config = dict(
    n_head=5,
    vocab_size=22208,
    tie_embeddings=True,
)
Each number is 50 + 15 x the weight over its row's rms, rounded and kept within 0 to 99. Layers, rows and columns count from 0. The size before them is the row's rms in percent of the matrix's.

# layer 9 MLP down, 320x640, rms 0.0662, rows 242-319, columns 320-399
104:45 36 46 47 47 39 65 14 39 60 48 34 63 46 65 51 72 47 52 41 40 34 60 39 40 45 61 45 46 61 39 44 51 43 53 43 55 53 37 53 65 75 54 33 70 50 37 43 25 71 55 70 46 69 46 51 36 47 44 41 25 29 57 70 42 32 57 21 54 54 40 56 41 13 41 57 70 77 54 62
101:62 48 55 60 48 69 56 50 67 56 38 34 69 36 65 27 54 56 42 29 60 43 47 58 70 47 68 33 58 68 52 79 55 34 52 48 93 50 48 47 46 60 68 53 63 32 49 51 34 60 78 62 64 52 41 53 46 43 38 54 28 49 40 56 54 67 34 57 72 65 74 42 56 39 44 25 47 50 71 70
096:78 32 52 51 48 58 36 38 47 49 53 36 39 43 48 44 66 57 21 40 62 30 44 46 39 31 63 31 48 62 46 55 52 46 60 08 30 60 55 30 31 46 61 44 55 54 62 43 59 46 44 74 42 31 36 68 59 75 39 44 61 54 30 51 39 57 50 56 52 66 55 50 55 68 31 45 52 57 53 50
108:75 54 52 44 61 51 44 37 52 52 46 34 70 66 71 13 44 80 37 58 60 60 63 00 45 25 29 76 48 62 69 67 49 46 47 68 38 62 53 80 51 41 42 66 48 30 34 45 68 42 25 29 31 45 38 58 55 47 30 53 08 45 47 52 69 66 31 54 33 55 53 44 46 47 45 48 35 32 07 66
103:46 56 62 47 52 51 58 51 60 52 28 65 29 34 07 55 52 29 30 70 52 30 46 60 41 82 51 67 60 42 38 39 38 24 49 72 71 53 55 45 52 31 48 47 45 45 35 94 21 51 52 54 84 45 57 51 69 61 57 20 49 38 37 24 51 38 52 70 55 60 53 43 44 52 56 59 56 47 73 53
105:24 54 34 67 08 46 56 18 42 24 45 61 53 59 70 32 56 35 60 41 48 38 45 56 54 52 41 31 35 87 24 47 57 66 56 75 26 40 54 52 65 64 64 59 60 39 76 47 46 48 71 64 59 26 58 52 47 66 52 20 59 50 90 54 43 47 36 59 26 43 61 51 43 52 53 46 49 61 40 39
094:50 43 48 47 57 20 58 43 35 34 33 29 70 19 58 23 64 34 29 48 43 57 68 49 31 50 56 51 58 59 39 38 56 34 37 58 67 61 52 24 30 47 51 39 35 63 62 36 41 50 55 48 31 32 35 13 40 54 36 36 39 29 37 35 31 36 57 42 67 39 44 49 30 27 55 32 31 44 52 50
092:48 38 56 55 37 47 48 44 51 43 43 33 39 36 83 17 54 35 67 42 30 55 62 50 47 29 47 32 38 69 61 55 33 67 58 69 34 52 47 56 31 74 54 51 67 31 78 59 37 63 71 51 60 36 24 61 38 22 42 67 24 34 53 50 55 38 75 31 22 45 78 46 55 56 38 51 31 45 67 43
096:45 41 55 29 52 67 49 24 52 26 49 43 38 41 33 26 99 69 41 46 74 60 37 35 45 36 58 63 34 44 50 67 94 47 57 39 48 21 41 45 60 53 38 62 43 54 68 34 56 35 45 36 52 60 41 35 40 54 39 68 49 51 23 63 71 75 10 50 50 67 33 48 70 53 49 34 65 45 55 44
097:81 59 29 61 36 54 53 39 44 51 59 30 68 55 30 50 49 65 50 20 67 53 68 26 56 34 22 31 27 29 59 51 49 60 59 45 18 53 41 71 59 35 46 63 50 27 77 60 68 38 45 42 40 73 57 48 51 37 25 57 50 49 56 69 54 62 64 36 70 59 40 50 45 51 44 44 44 55 44 62
101:53 42 48 61 49 38 37 32 62 66 48 43 31 61 78 50 52 57 77 49 23 38 50 54 50 51 52 38 61 68 87 46 57 42 21 86 46 46 22 25 43 68 43 42 64 13 53 49 43 47 65 35 57 39 35 37 48 57 50 56 73 34 49 78 49 72 52 42 65 44 29 40 44 23 57 41 58 56 60 37
093:51 23 62 53 51 25 68 22 40 47 89 28 28 29 27 22 46 47 76 58 43 09 38 63 53 44 37 73 72 23 37 58 42 48 47 10 55 50 39 30 56 45 38 30 58 58 41 34 68 36 60 54 31 59 33 33 33 45 43 50 35 58 41 37 46 49 62 49 31 71 26 33 47 40 45 27 53 26 49 28
094:18 76 45 48 34 47 67 35 47 57 39 58 65 33 22 39 41 69 59 10 49 67 45 40 68 50 56 59 56 41 35 57 71 54 53 57 55 52 47 72 63 53 48 42 60 59 39 45 56 40 66 42 56 52 69 70 28 87 56 60 45 63 72 99 57 35 62 61 40 48 63 51 46 51 59 71 36 69 37 54
104:32 61 58 63 24 36 61 65 39 69 30 52 65 60 41 48 50 36 67 50 43 49 53 47 60 86 36 63 58 37 10 25 31 33 44 69 45 58 50 74 71 55 49 29 46 49 42 51 58 68 34 64 47 27 58 28 32 42 65 40 49 44 52 26 40 26 75 42 58 17 36 76 33 60 47 77 56 58 55 79
099:46 29 28 56 52 44 33 41 56 65 61 41 44 62 66 40 49 60 48 69 48 51 31 59 45 61 71 53 66 80 66 60 33 67 42 71 42 30 41 21 27 35 80 46 56 44 57 62 35 53 60 41 78 55 30 51 49 43 32 54 64 58 79 47 50 41 42 48 61 29 73 20 42 64 97 58 58 64 55 41
116:53 48 46 86 38 37 50 87 58 58 30 35 60 74 55 73 44 42 48 66 37 61 38 50 50 45 47 67 46 56 41 31 58 30 35 46 43 47 38 78 48 43 64 34 62 68 45 53 66 41 36 63 63 70 49 34 63 24 40 52 35 46 38 61 49 44 61 32 42 26 57 32 46 48 55 31 51 42 60 39
100:54 40 55 57 46 48 48 60 53 34 55 46 57 54 41 39 46 61 44 36 59 55 50 30 68 47 49 52 49 32 68 42 50 48 49 40 47 58 61 80 45 79 73 63 67 14 19 42 47 50 90 66 34 83 66 58 64 72 70 37 29 63 46 44 69 53 38 65 52 63 44 76 58 68 51 56 48 40 66 55
098:28 46 30 39 38 50 53 41 32 50 51 32 39 99 70 50 53 34 54 48 52 54 30 58 56 78 47 64 71 49 36 51 30 44 45 79 26 41 46 54 62 27 56 26 72 42 58 21 66 64 40 47 42 44 31 55 60 44 35 45 33 44 70 38 59 53 47 61 45 54 41 64 44 66 64 23 52 43 38 62
102:67 31 41 55 65 39 30 15 82 36 54 33 46 45 24 50 38 70 76 27 28 51 66 12 47 58 46 69 64 40 71 58 61 64 37 68 57 62 62 51 51 73 35 54 39 62 47 50 67 45 34 51 39 46 55 52 42 62 60 81 77 58 55 33 53 56 36 42 53 32 88 54 58 62 64 38 33 62 39 47
106:38 67 45 46 35 40 61 56 57 18 28 48 40 34 61 41 47 58 53 36 34 71 15 25 49 59 28 75 54 42 53 59 40 34 57 75 18 52 45 34 55 36 49 52 42 40 27 38 51 45 03 30 64 37 67 67 69 36 51 51 47 64 61 45 39 50 62 41 16 32 48 41 44 25 65 66 51 48 53 51
102:14 34 79 46 73 62 35 65 46 45 66 46 44 48 36 53 50 75 57 77 62 39 51 52 28 28 96 31 32 54 69 52 28 67 61 30 55 43 38 34 40 43 50 70 55 37 67 44 57 56 56 64 63 67 42 53 53 77 58 72 57 52 47 52 35 58 52 48 45 74 42 60 55 43 35 56 37 22 45 24
106:41 63 64 75 54 67 46 50 34 38 66 54 41 19 43 50 66 64 67 53 73 67 56 70 41 56 32 26 56 39 44 54 74 48 64 53 49 80 67 71 49 25 48 45 41 71 27 40 57 60 44 39 33 66 47 20 69 56 36 67 40 27 56 52 67 76 46 38 74 41 59 47 49 64 57 48 45 56 47 61
099:43 67 59 69 54 30 33 74 61 55 58 50 50 54 38 44 45 59 39 60 50 53 44 61 45 39 37 51 38 41 27 69 64 82 64 58 60 51 50 59 52 63 49 44 50 22 55 79 82 33 35 65 26 37 41 54 57 57 38 75 74 25 69 12 72 57 40 44 35 74 45 66 55 51 66 47 40 79 44 66
103:64 70 51 44 54 68 80 48 49 53 58 60 20 40 19 34 47 48 39 71 38 42 54 47 75 54 40 48 44 24 33 32 44 61 72 37 30 46 65 44 50 55 37 47 15 44 35 54 50 55 58 69 69 64 56 45 65 45 44 38 76 33 36 55 59 51 53 48 41 52 46 46 43 54 58 63 55 59 27 64
100:55 73 37 34 58 44 77 23 35 42 31 77 55 54 50 36 52 46 72 71 69 63 49 61 49 60 50 54 42 63 49 20 64 55 30 90 49 53 43 57 57 60 52 53 23 70 35 43 63 38 63 68 50 37 61 47 55 33 68 72 32 52 56 47 47 43 68 39 38 68 43 50 53 45 32 73 40 46 35 45
092:46 72 51 39 47 57 47 47 61 39 41 58 44 37 57 49 55 42 48 61 49 67 61 63 40 57 34 48 57 47 58 37 35 51 48 41 51 76 45 54 66 62 41 53 53 61 47 57 54 62 70 37 37 25 56 59 59 66 61 35 67 44 19 25 50 49 58 54 56 37 51 44 41 39 62 66 50 20 62 63
116:99 45 41 57 50 43 41 21 53 67 83 48 49 17 76 20 54 52 53 45 26 46 27 56 40 61 72 35 66 50 71 37 49 67 50 68 44 45 70 52 36 70 37 46 60 77 57 20 48 66 26 37 40 37 39 56 40 37 60 42 36 50 52 52 63 67 59 45 38 37 59 41 43 47 33 50 41 54 34 41
092:50 51 36 17 46 72 45 50 22 71 36 56 28 54 52 70 61 44 58 45 26 55 45 62 57 43 63 59 17 56 56 56 76 46 43 46 80 39 51 39 36 57 44 48 61 57 35 45 66 38 41 70 59 50 62 49 54 33 81 26 58 38 27 63 36 43 45 69 79 38 71 43 60 33 75 77 67 35 42 54
104:23 49 59 48 23 55 70 43 38 49 00 55 50 24 36 70 50 40 41 49 59 65 34 48 33 67 45 39 49 44 51 31 65 42 24 66 50 56 56 47 49 41 46 44 40 86 69 35 51 56 38 69 65 42 63 57 53 68 60 49 55 28 51 64 52 49 56 49 27 30 55 50 56 33 54 70 57 64 68 67
085:53 56 42 46 56 44 50 87 44 26 80 59 42 52 18 47 36 48 42 35 57 46 40 72 49 43 36 49 72 16 56 68 51 60 59 18 66 56 59 35 65 81 60 34 56 60 35 49 82 30 51 68 26 34 83 49 72 69 81 55 54 61 36 51 39 60 65 42 78 67 77 28 49 66 60 65 51 65 51 49
151:75 22 57 72 34 54 22 41 59 37 61 37 31 79 24 08 63 52 58 52 57 74 56 44 57 24 74 58 42 37 41 66 61 61 50 71 46 77 47 67 14 48 78 74 45 36 90 51 46 23 30 38 51 49 46 54 32 39 18 50 48 55 47 50 70 43 15 55 23 40 54 30 63 64 35 31 56 41 42 38
149:55 60 44 60 58 61 57 24 45 50 19 49 73 62 70 39 17 50 68 50 54 46 69 39 37 87 35 41 45 99 33 29 73 42 26 34 58 16 60 47 46 51 34 45 63 20 90 57 51 72 36 36 54 26 69 43 43 55 43 56 43 38 73 62 35 53 64 37 76 53 37 44 49 48 39 40 52 42 53 52
103:65 44 36 44 57 33 47 99 53 51 27 46 55 88 18 77 49 61 29 73 73 41 35 49 49 62 60 46 48 34 74 62 62 54 68 08 63 47 43 58 39 38 50 58 33 66 22 11 36 56 99 40 65 62 32 65 36 42 40 62 67 59 51 33 46 42 46 55 58 52 70 55 57 66 52 39 68 31 69 46
096:37 34 44 53 47 48 56 14 44 65 01 46 61 55 58 54 66 41 44 39 64 72 41 35 51 37 64 71 54 51 70 69 25 54 84 46 67 45 34 52 11 52 61 60 64 55 58 18 56 44 66 46 55 73 57 65 54 46 20 41 23 61 16 43 66 55 39 50 40 56 35 55 40 51 28 61 60 72 43 52
095:60 44 59 60 39 30 53 99 48 65 36 41 52 63 84 45 46 72 10 79 82 53 49 47 44 47 42 61 39 68 45 55 45 54 51 41 62 32 50 40 51 57 46 45 59 54 45 37 52 35 09 32 55 74 39 44 49 59 37 53 17 53 49 36 60 40 57 61 39 43 46 43 55 58 79 42 40 47 61 58
101:67 46 38 47 38 62 42 35 54 40 52 42 34 19 59 23 41 42 86 45 35 69 34 49 70 32 73 59 41 56 49 52 53 61 58 72 54 47 61 51 50 63 52 50 52 50 64 50 24 52 11 80 60 51 56 57 56 53 47 70 35 56 13 38 58 49 66 51 44 69 32 55 56 41 54 46 51 57 45 48
096:33 57 57 19 32 66 59 66 63 49 79 55 55 69 38 61 61 59 79 51 46 61 46 48 51 56 49 85 52 61 51 48 39 40 40 47 31 51 36 49 61 36 45 47 39 44 71 52 22 73 92 62 41 66 65 44 57 35 42 45 53 44 41 53 49 60 59 32 65 37 37 48 53 54 52 68 41 43 55 41
100:45 66 55 42 40 46 63 55 60 38 44 64 58 59 58 42 60 34 62 70 32 55 77 76 41 53 41 52 04 68 30 34 63 48 62 95 53 37 52 89 62 46 48 41 60 40 86 69 51 54 32 78 47 25 51 43 50 50 64 46 58 22 45 16 39 63 64 26 31 43 74 65 44 44 60 46 57 48 31 66
099:45 51 52 49 75 66 47 61 63 49 91 71 31 42 23 51 43 51 40 61 47 46 53 58 53 31 59 64 51 21 45 57 66 87 67 46 45 62 52 10 78 74 50 49 43 35 27 35 62 56 60 70 42 48 61 46 67 50 69 53 44 44 69 49 51 54 66 62 39 68 72 67 60 36 82 55 36 49 59 66
103:59 50 40 57 74 58 61 36 47 44 60 56 22 64 35 61 42 77 68 55 45 55 47 78 58 37 37 99 51 22 39 46 55 73 50 42 46 59 52 46 45 56 67 68 44 58 55 35 64 47 23 34 67 32 61 55 58 65 46 57 53 63 53 33 75 71 52 59 43 61 48 64 69 53 58 51 64 64 52 56
099:58 38 65 36 40 44 41 59 33 41 66 35 51 41 31 52 38 39 53 66 41 68 42 32 43 31 68 16 73 46 56 55 44 46 56 88 24 44 55 63 57 94 39 45 83 55 60 82 73 39 33 47 36 39 35 41 42 54 69 42 25 39 48 37 46 50 48 60 39 46 75 69 57 57 70 43 77 49 45 55
097:76 06 54 46 60 23 34 68 46 52 81 52 35 48 36 61 59 48 68 60 48 52 47 49 20 36 66 59 42 56 60 59 66 66 52 64 55 53 25 64 20 73 35 43 70 54 69 54 68 45 40 26 54 35 45 49 31 60 39 47 21 41 28 76 59 48 60 47 23 65 48 24 44 81 53 46 75 52 28 45
103:57 46 48 53 53 52 55 34 75 64 52 59 40 51 59 30 45 59 50 51 39 59 55 47 54 40 57 49 45 63 49 57 32 49 57 41 51 42 48 50 95 40 53 43 59 66 60 68 40 43 47 46 33 76 58 62 77 44 53 54 53 55 57 75 49 61 40 63 22 63 80 56 44 46 60 58 23 43 23 74
103:47 53 45 47 23 37 63 47 35 38 46 50 60 55 72 56 59 32 17 19 44 56 54 35 29 61 56 51 43 73 55 33 51 27 26 76 54 50 42 64 51 34 48 29 52 38 93 39 47 58 74 65 28 43 51 46 53 27 52 40 46 34 56 58 46 48 64 37 64 29 44 44 40 47 19 54 56 19 29 45
097:51 41 33 42 48 45 50 54 62 48 21 57 70 48 51 58 56 51 70 22 12 57 33 51 50 45 54 54 51 46 24 37 62 39 48 22 47 58 25 55 26 44 52 33 40 58 44 64 65 53 27 48 39 55 46 03 43 40 59 41 68 51 46 64 43 60 61 31 70 34 65 31 53 61 55 55 56 49 61 50
099:68 53 49 46 81 53 40 37 66 77 47 66 41 45 29 69 52 31 37 61 38 86 58 86 25 48 62 58 44 27 51 47 29 53 64 66 59 57 52 31 67 52 72 61 62 63 42 39 50 62 72 78 02 42 56 82 75 37 71 57 47 56 74 53 48 65 82 59 54 70 36 61 50 54 72 63 62 47 63 68
099:73 33 51 54 39 48 29 97 45 39 60 34 37 52 48 60 54 48 23 62 45 56 30 88 31 80 42 28 39 37 45 46 34 60 50 37 67 50 47 36 36 40 58 30 42 57 66 40 58 32 53 40 45 57 38 52 16 52 52 34 04 50 36 56 62 36 59 42 35 57 60 26 32 55 64 26 62 53 54 40
095:53 42 48 55 37 71 44 30 46 69 42 87 19 57 61 49 52 51 91 52 51 64 58 28 51 63 35 55 43 51 61 39 38 60 50 61 54 41 78 70 92 64 38 55 60 53 57 37 70 60 12 60 31 39 47 70 62 51 58 47 42 53 69 57 73 68 56 42 09 53 39 81 46 59 45 60 65 37 51 57
098:39 41 37 56 25 52 56 46 40 40 24 36 48 66 63 52 48 51 32 75 49 35 72 54 37 54 41 30 62 53 37 47 51 37 60 71 11 53 40 58 52 50 50 54 57 44 58 65 41 62 44 26 42 48 27 54 28 53 53 46 33 64 40 55 43 56 74 58 58 46 45 30 65 60 03 35 30 46 75 42
091:35 23 52 75 64 35 55 38 34 85 75 44 57 54 32 59 64 60 21 47 49 21 47 35 55 68 09 56 51 42 60 24 44 44 60 37 57 45 43 53 37 48 59 54 49 71 46 54 38 59 62 59 51 56 68 46 41 47 47 51 44 41 41 54 55 76 62 32 63 56 51 43 38 28 44 54 69 59 66 64
098:16 46 50 53 53 43 52 63 35 65 89 49 55 75 49 37 42 60 38 51 64 57 61 47 52 52 55 53 65 54 69 55 48 48 66 57 71 47 42 64 23 47 47 56 28 60 31 42 49 39 40 50 32 66 41 87 47 71 40 57 44 48 57 48 60 50 22 63 31 58 58 44 54 67 43 38 51 52 29 36
102:66 18 40 51 36 49 37 74 54 62 39 28 51 40 58 59 46 36 42 31 59 53 50 44 43 33 53 49 44 72 50 71 42 45 40 46 48 39 18 47 18 42 54 75 71 66 74 55 44 60 47 33 59 68 53 61 36 29 12 47 50 62 32 59 56 47 53 52 44 56 45 39 49 43 52 18 32 49 49 28
102:11 51 51 37 46 49 39 74 42 57 36 47 54 47 71 71 55 32 39 65 50 37 51 43 32 59 61 41 28 80 51 37 34 36 40 43 46 42 34 46 55 42 42 36 43 71 35 72 49 66 74 60 63 60 17 34 54 56 52 38 75 31 65 35 39 34 48 47 35 17 44 61 28 70 55 61 43 62 56 45
103:78 36 46 45 68 41 51 55 27 67 42 40 61 64 50 46 49 33 21 73 40 67 58 48 42 54 59 40 73 55 55 29 54 26 26 67 46 48 53 51 52 37 30 43 86 58 50 55 42 45 49 56 29 24 41 52 42 45 56 36 39 29 33 63 32 50 57 33 51 33 48 44 37 46 45 42 66 54 26 37
095:47 53 16 57 27 53 68 84 60 52 39 76 71 72 41 81 49 43 74 50 35 43 51 46 53 81 50 47 33 22 43 33 37 27 52 38 44 53 38 70 46 34 48 40 18 43 78 47 83 44 50 64 65 68 48 31 52 57 63 49 51 64 54 66 47 26 54 49 36 64 51 64 60 31 70 50 55 44 59 69
093:46 65 41 41 35 38 29 37 52 66 47 51 52 56 44 33 48 57 61 34 61 54 69 84 85 88 48 19 52 45 58 47 55 47 34 46 35 52 39 05 79 38 62 46 36 41 58 86 62 44 45 60 70 60 62 66 66 53 81 60 56 46 64 42 37 60 51 61 61 49 58 45 52 70 40 50 60 26 57 68
092:82 49 68 54 59 56 51 65 57 36 22 57 41 99 47 59 67 45 21 56 66 61 47 57 46 35 44 43 27 50 50 48 48 38 48 21 66 53 67 62 43 46 64 51 69 60 75 29 31 49 53 41 57 31 59 65 44 33 71 49 50 62 68 74 43 71 57 36 30 57 49 48 42 66 34 38 45 38 57 41
101:93 56 50 25 48 65 51 99 73 64 39 50 50 57 45 63 48 58 40 99 40 70 40 38 39 11 53 51 57 21 66 53 56 64 65 92 38 58 55 80 35 57 49 63 53 16 54 46 64 54 26 18 58 42 53 58 40 66 42 47 71 61 24 43 37 55 48 46 25 66 47 58 59 59 60 35 45 78 34 27
087:40 57 44 68 70 58 48 61 48 61 30 38 48 56 67 69 44 65 12 53 45 20 60 50 41 53 56 55 62 28 32 45 83 49 59 47 27 56 23 37 44 51 46 47 25 84 60 25 36 68 55 52 57 50 40 69 49 56 43 59 60 76 41 34 35 61 61 38 61 55 21 22 57 46 38 41 45 63 61 27
092:45 56 44 44 70 44 59 84 64 75 55 52 39 73 21 68 46 67 39 39 71 53 63 30 50 19 44 40 66 46 40 50 72 59 73 37 38 46 72 48 60 43 32 52 69 94 31 66 21 46 55 52 50 54 31 31 72 52 63 51 62 60 82 66 39 39 40 31 54 46 51 76 69 57 43 78 67 61 43 47
103:33 78 50 31 54 44 39 10 47 56 49 51 64 57 45 25 59 64 65 39 31 46 36 57 48 44 64 83 58 44 48 34 70 63 55 30 66 53 49 29 63 34 43 24 55 41 18 62 67 60 64 59 38 54 52 33 61 42 80 42 47 29 57 34 36 32 50 40 44 37 46 63 55 18 98 75 66 44 18 59
093:24 60 47 22 71 30 51 58 39 26 33 54 22 24 65 55 53 36 36 75 50 58 42 68 58 37 49 52 37 73 51 61 56 49 37 69 48 43 49 56 64 55 49 53 33 03 54 35 52 48 36 67 40 42 45 48 52 50 64 48 43 43 53 65 36 38 53 33 38 42 25 51 51 67 49 65 57 45 58 61
089:37 30 64 36 52 38 58 44 34 44 63 62 56 42 67 75 63 39 51 49 47 48 37 60 32 67 43 32 48 54 36 45 56 30 57 40 68 45 40 23 64 63 33 50 60 51 43 45 45 42 40 61 69 41 38 43 26 78 65 38 60 47 36 69 57 36 53 56 54 17 42 41 52 61 57 33 38 52 59 43
097:68 27 43 46 52 38 47 36 33 72 68 53 53 48 47 50 47 47 66 47 37 52 35 70 25 29 62 42 35 69 62 52 51 47 60 33 62 47 34 63 29 50 54 50 44 50 99 46 69 58 29 62 50 41 33 25 37 48 51 51 64 38 48 30 45 61 35 54 39 60 50 41 48 37 36 55 12 61 19 32
096:56 45 62 59 37 56 44 55 53 36 19 61 46 44 60 38 50 33 42 48 64 45 52 57 51 51 61 46 31 55 44 33 59 38 58 93 38 62 60 98 90 51 58 31 57 50 39 34 57 56 53 51 22 38 64 42 21 33 44 39 54 27 42 59 38 48 61 38 75 34 33 61 42 47 17 48 42 45 36 44
107:51 41 53 58 35 45 32 75 57 49 51 50 56 35 52 41 41 59 32 49 76 49 59 52 53 68 63 54 78 32 52 72 54 44 61 49 48 54 63 60 50 24 45 65 45 74 28 67 42 39 60 24 61 67 27 80 40 59 31 33 32 67 39 27 59 40 53 75 90 57 58 50 52 40 43 31 37 37 67 34
092:74 66 80 23 78 41 54 67 34 28 61 53 51 31 42 47 50 56 50 61 30 30 54 55 42 54 45 11 59 45 47 39 72 66 52 42 46 51 52 85 56 49 62 42 46 23 50 63 72 53 59 44 73 20 30 42 41 68 54 27 67 38 73 32 34 49 51 58 71 21 46 54 53 62 36 49 36 41 45 72
104:71 72 38 45 55 40 56 45 39 82 34 47 63 34 39 76 58 35 71 52 46 41 68 47 57 39 44 55 74 10 79 31 56 44 29 65 48 41 48 55 50 72 27 26 59 70 48 27 37 52 48 66 45 22 71 33 54 21 68 57 66 39 66 40 24 51 53 51 62 30 28 49 57 29 30 58 41 79 46 60
091:53 50 34 47 35 54 42 68 58 60 67 23 62 50 42 71 12 39 52 78 34 52 22 38 59 42 62 30 66 44 32 61 30 41 58 23 60 67 56 37 38 53 54 57 46 69 27 43 43 43 57 28 59 73 41 67 50 47 35 42 26 62 72 31 64 12 40 73 21 47 71 50 59 58 57 30 46 48 28 28
108:53 53 23 52 22 72 50 04 64 70 53 55 45 53 78 45 39 52 59 53 78 54 37 15 64 43 52 71 45 63 71 57 44 35 50 89 56 54 50 69 78 47 44 71 49 58 76 49 74 28 64 52 39 27 49 47 47 69 62 44 46 70 56 59 67 33 40 67 46 49 73 47 61 47 44 58 26 50 70 48
103:94 50 46 55 21 53 35 51 54 50 57 39 37 39 69 35 51 66 51 42 57 52 26 56 51 24 68 42 20 66 25 45 79 31 29 74 48 37 36 60 38 68 54 51 53 59 99 35 47 48 62 61 80 44 64 47 55 37 37 59 40 46 64 46 39 55 48 48 05 55 51 33 55 47 45 56 33 66 14 31
112:30 41 47 25 52 40 28 99 45 32 37 47 64 52 26 75 55 66 26 75 65 52 55 68 31 65 54 72 42 35 32 36 59 44 56 73 47 38 44 40 23 27 70 59 31 65 60 47 39 37 53 41 64 71 46 57 55 44 36 33 55 51 51 33 35 51 34 59 59 67 50 43 51 49 68 28 61 44 62 48
093:61 48 60 49 68 43 50 99 45 65 92 62 69 52 26 75 57 53 18 67 18 74 47 78 47 19 53 57 61 33 94 24 61 53 51 71 73 49 42 52 40 72 42 68 54 59 35 59 12 44 26 61 14 32 74 67 59 47 64 38 51 36 46 43 44 51 51 54 33 24 45 67 52 60 45 52 41 71 27 51
094:64 60 55 87 53 45 75 17 54 47 61 43 48 39 44 47 55 47 59 46 57 52 69 00 51 17 45 55 47 57 33 38 48 35 33 44 54 53 77 65 51 64 33 53 66 32 54 35 47 49 24 41 62 34 67 65 71 65 46 25 47 58 58 61 35 37 63 55 49 47 31 30 41 53 56 47 57 40 47 58
102:15 69 35 58 59 46 51 66 60 42 71 71 55 21 59 59 45 52 61 39 38 29 63 46 76 37 58 30 47 58 59 56 06 56 60 60 61 49 63 40 65 48 53 55 29 34 48 58 43 67 35 58 76 64 57 45 56 79 45 51 66 59 37 40 59 36 30 38 51 54 39 38 52 61 31 60 50 58 37 60
095:62 50 51 39 65 43 51 22 68 59 25 65 75 11 51 43 47 42 46 56 52 46 51 07 70 23 37 40 59 44 70 46 53 53 42 55 47 46 45 52 70 51 46 69 40 67 69 19 70 56 52 37 66 46 51 53 40 39 64 52 61 37 39 33 49 47 37 51 61 43 59 46 63 70 30 57 49 48 23 56
097:25 41 28 35 72 37 52 78 60 45 43 47 42 63 71 55 51 53 16 50 40 38 39 97 41 71 45 36 58 66 43 65 53 55 36 60 39 41 52 50 59 21 57 35 39 41 27 77 50 69 66 43 56 72 34 31 51 49 77 37 99 49 71 60 44 30 51 43 53 56 66 29 50 48 82 45 36 31 73 59
101:44 47 61 59 49 70 29 68 62 46 64 47 50 38 48 49 49 47 30 50 44 38 21 34 50 33 73 81 49 34 67 42 56 43 39 18 19 45 45 23 47 62 61 45 78 44 29 36 40 65 46 48 32 70 51 62 37 45 37 31 62 52 35 31 64 55 57 68 80 44 46 46 50 57 44 42 35 43 57 56